{
  "n_layer": 15,
  "d_model": 256,
  "n_head": 4,
  "n_kv_head": 4,
  "head_dim": 64,
  "d_mlp": 1024,
  "vocab_size": 2048,
  "activation": "gelu",
  "norm": "layernorm",
  "norm_place": "pre",
  "norm_eps": 1e-06,
  "positions": "rope",
  "rope_base": 10000.0,
  "rope_fraction": 1.0,
  "qk_norm": true,
  "attn_scale": 0.125,
  "bias": "none",
  "tie_embeddings": true,
  "parallel_block": false,
  "init": "uniform",
  "init_std_qkv": 0.0303,
  "init_std_o": 0.0303,
  "init_std_up": 0.0303,
  "init_std_down": 0.0,
  "init_mimetic": 0.5,
  "optimizer": "muon",
  "lr": 0.0024,
  "lr_mult_down": 3.0,
  "beta1": 0.95,
  "lr_head": 0.00519,
  "grad_clip": 1.0,
  "warmup_steps": 0,
  "schedule": "cos",
  "final_lr_fraction": 0.03,
  "batch_tokens": 32768,
  "seq_len": 1024,
  "doc_mask": true,
  "train_tokens": 190000000,
  "steps": 5799,
  "dataset": "wikipedia_en"
}
Each number is 500 + 40 x the weight over its row's rms, rounded and kept within 0 to 999. Layers, rows and columns count from 0. Numbers have three digits each. The size before them is the row's rms in percent of the matrix's.

# up: layer 10 MLP up, 1024x256, rms 0.116, rows 611-647, columns 192-223
# down: layer 10 MLP down (transposed), 1024x256, rms 0.363, rows 611-646, columns 192-223
up611 098:467446526500447480416507562485464469525539427494487493542483582481505472490503472504464520406559
down611 093:570536546447479516530510521491524518500444500541524541497460501514507514491484478495478545454571
up612 102:528555428518546555538567474500513573467542484463513571501439504489519522519495475479528492503503
down612 105:513444507474485477540484446576509539555515526513495497481518527514556518432454512507515503539508
up613 100:527465482463571516564496438463466490469530499474491519535484518430562507509477477525568468515451
down613 096:454515499545430502507566455496520520463492448485490532504425571465537497422455502451486511465540
up614 104:455557435623409550478498492419541386533442497523496494468532459537420528508522490477511482515486
down614 098:539463491550529470593530512564483447566545446474518506505461452491601494527509449529520504570479
up615 101:491435429503472491525530577538570520471520538462414495517484466513470536502517540483498529444446
down615 100:514542427577476472530488503504513449482554539505469586478532590480473525440521506506541454509487
up616 104:444521552509476465461510514434442480533590507423456502555471522454520490461413509483488526422475
down616 105:479511499500529538448521540562550535506424408498475541529516506597503523505478535467531497464518
up617 102:500546561475512542445493487460498511474490516460507532574430505599503504493507499491528451460479
down617 115:505502513464515515493497543575452447532546488494492523563438493612470555472517591523458527464513
up618 097:514478511514510462505520511480554503527452458498393496496503431553500542545516493516572498395463
down618 096:541513527462487496468545581467405470584523503463548550464487524448567475531485537421516494491455
up619 096:464483552530505467451472511566490499495536452491569571595471526464532453534594465502499437495546
down619 093:489481510556445509427533506426481522477510556527515482517506414515491527546430502523413445492409
up620 097:438511560497457471487454552508519437546492496483521517452494500471482517506480559509502498401510
down620 099:512405485517553478495504525483566389519517481529525469551513516535490508516437522537557521529518
up621 084:543494523490481503506496453594521452400589505501527575526477546506486486525547519515563524549478
down621 090:537533451494515542537491522518496464469508554535458579515452458493476570499429475520497463535417
up622 094:493524496474484478500404520478452570513483489450496554466463475502499502556492545440491500540515
down622 098:452477524541538503428553567513454476487518550525512502506532463592507491524503521464475418536459
up623 096:475463545502415506450503502593492421456506495507466452513518554553565460475559579507535517560503
down623 096:526537518461507543489412493482496480530558492478460489539526471529486502405526563574507521397491
up624 099:484519497434532498551461507530592507430467463460493530486476538508459512455391465550523569416466
down624 091:479520462557540479546501489433527536517498580482533495527501529549556445578457547394542461551490
up625 100:548505531480430499511502531509510479486554491500482527502444503500541569485467534568540524504408
down625 094:416518516548469500525511462440588513509444560580489469532559482517457484477499467473535446487550
up626 105:457503485485437525548512496445451518515468539451472535514480508468496472451507539443545482429528
down626 104:514535434555530468463479490481501526438508392463524470511462418485569454511499496497568516535578
up627 110:456553519519496547515549492537488552469528467608538507539550475516494530485536552506501487473500
down627 105:477485522504515505461503572500475512576522462493486499517428479452504491460516541547480543513491
up628 102:471505444488486559486572486548492460461558446558482556510480467478502412517473460485527512514439
down628 096:455531488515439495411429500453457525429471557463482489484487407511517476497552527540525515485535
up629 094:436511483520532548456495492486448538499494497471467523540444494458486509496429529541498458505475
down629 101:471473437495562531432430526520531526454529481522543510405467491445509530473523496455469591504543
up630 092:455538468515468494506444521551484518500599542496537482496556475541482449495514481486536548489490
down630 090:532538498519514493496457503539503533495472512484451444460477587499517587427507545536520547484528
up631 102:509592440484481488534440504512539445446423542433536563455524476474498540505473538492495462487470
down631 098:485500526493457527479477509536512573586591488495430436489549556508581449433537466522512453523551
up632 099:539491558494557557575416468457486558519515560459469456439512473633466482575455530483529458487460
down632 093:510546470418480448498533433523530470519528493506470474479463529597556565486494445517478525493473
up633 094:538582482526447488492525435530542443572553564529537486488509486600456532482553472463535453515424
down633 096:447455458527523492536537529487425553486525430509507589470491489600489530513503493422481512563545
up634 098:495418448494538440428468503459438539509408508534444543510500503478516477502507445525476420466500
down634 101:498544509490471522559494450525544493603503631519524475420454520492556442507488450461484514530545
up635 100:545503486480492522484562507450541504513460566509502554543520580472494556445487462497496524512517
down635 091:553525536511460512530535491495548477503506451465453444493448519505535468535553540564492542488490
up636 099:514515487481470529590468508522512445504510435523460490508548449506513497556537558465465495534505
down636 095:473500506545511500456541551447464489530493472516538452541515510547501399532493493475570542494455
up637 088:444574542511532501447484479518566503530395502557472473561532474467488490545493490467458497530568
down637 095:544526546536550524525486479504528485527486503559495461530524501544544523466529492528488524534523
up638 101:545501448443476528510495489499463465530504458471479606514480452550532572483534497515461514542563
down638 098:550515504515473545508493538529560559486538509578466464562464553479461551476568449568387569534503
up639 099:475568429542441514475457503489541500434507507541510518464500516459507508486470476482489492488476
down639 106:438551563461508461487548487487546543554476571543483487499506589513480554484555508460501418413554
up640 095:511502453490564449472455518488518421522415452503433505482418421521519480569463545518500511511484
down640 096:471484499546453578546508440514428536527560475449592512470476454478512452410556509451525539449540
up641 090:502470611482497529528522517506446514506524480502449499576515486531439537520491434558476467557508
down641 087:479540461500554495449505490467468538462468479543534490469535513511451543455514553547447514476513
up642 095:489478483539531500481452464437502542524532536457479528512459519501463405530496547482499520449445
down642 092:546411442561459514507562506504513453450491470496522494437530514539507526485546517486471496554491
up643 099:466522499441508530553482544503466469401530501481546523463558396492482461446492560492600461483507
down643 096:488508581558524490481460545499501498514498476541475560492500473491492544405545517401502511528416
up644 090:452458519502515503504461549514470499570471562503396502488477464476434490328462513444496507605497
down644 090:470504503494581416488481450451555492520557516467532511500493528485539494525514500558466509481503
up645 104:513534524525482472559372541455481495500479499492498506531458505511473498556518514503520472551508
down645 098:461504475474511558486507506502476433528476468506500475483531508364484580524419513435476495559481
up646 101:508502556499521510535512500516474528577442476554534449455488561492430439434504442490545464452508
down646 103:503469528495557462449486454498466498469511437545489540466548510587578496524559481494523524558574
up647 100:527480488523549489507479457502456533495505458451588569507551441492548509525550489468520473484507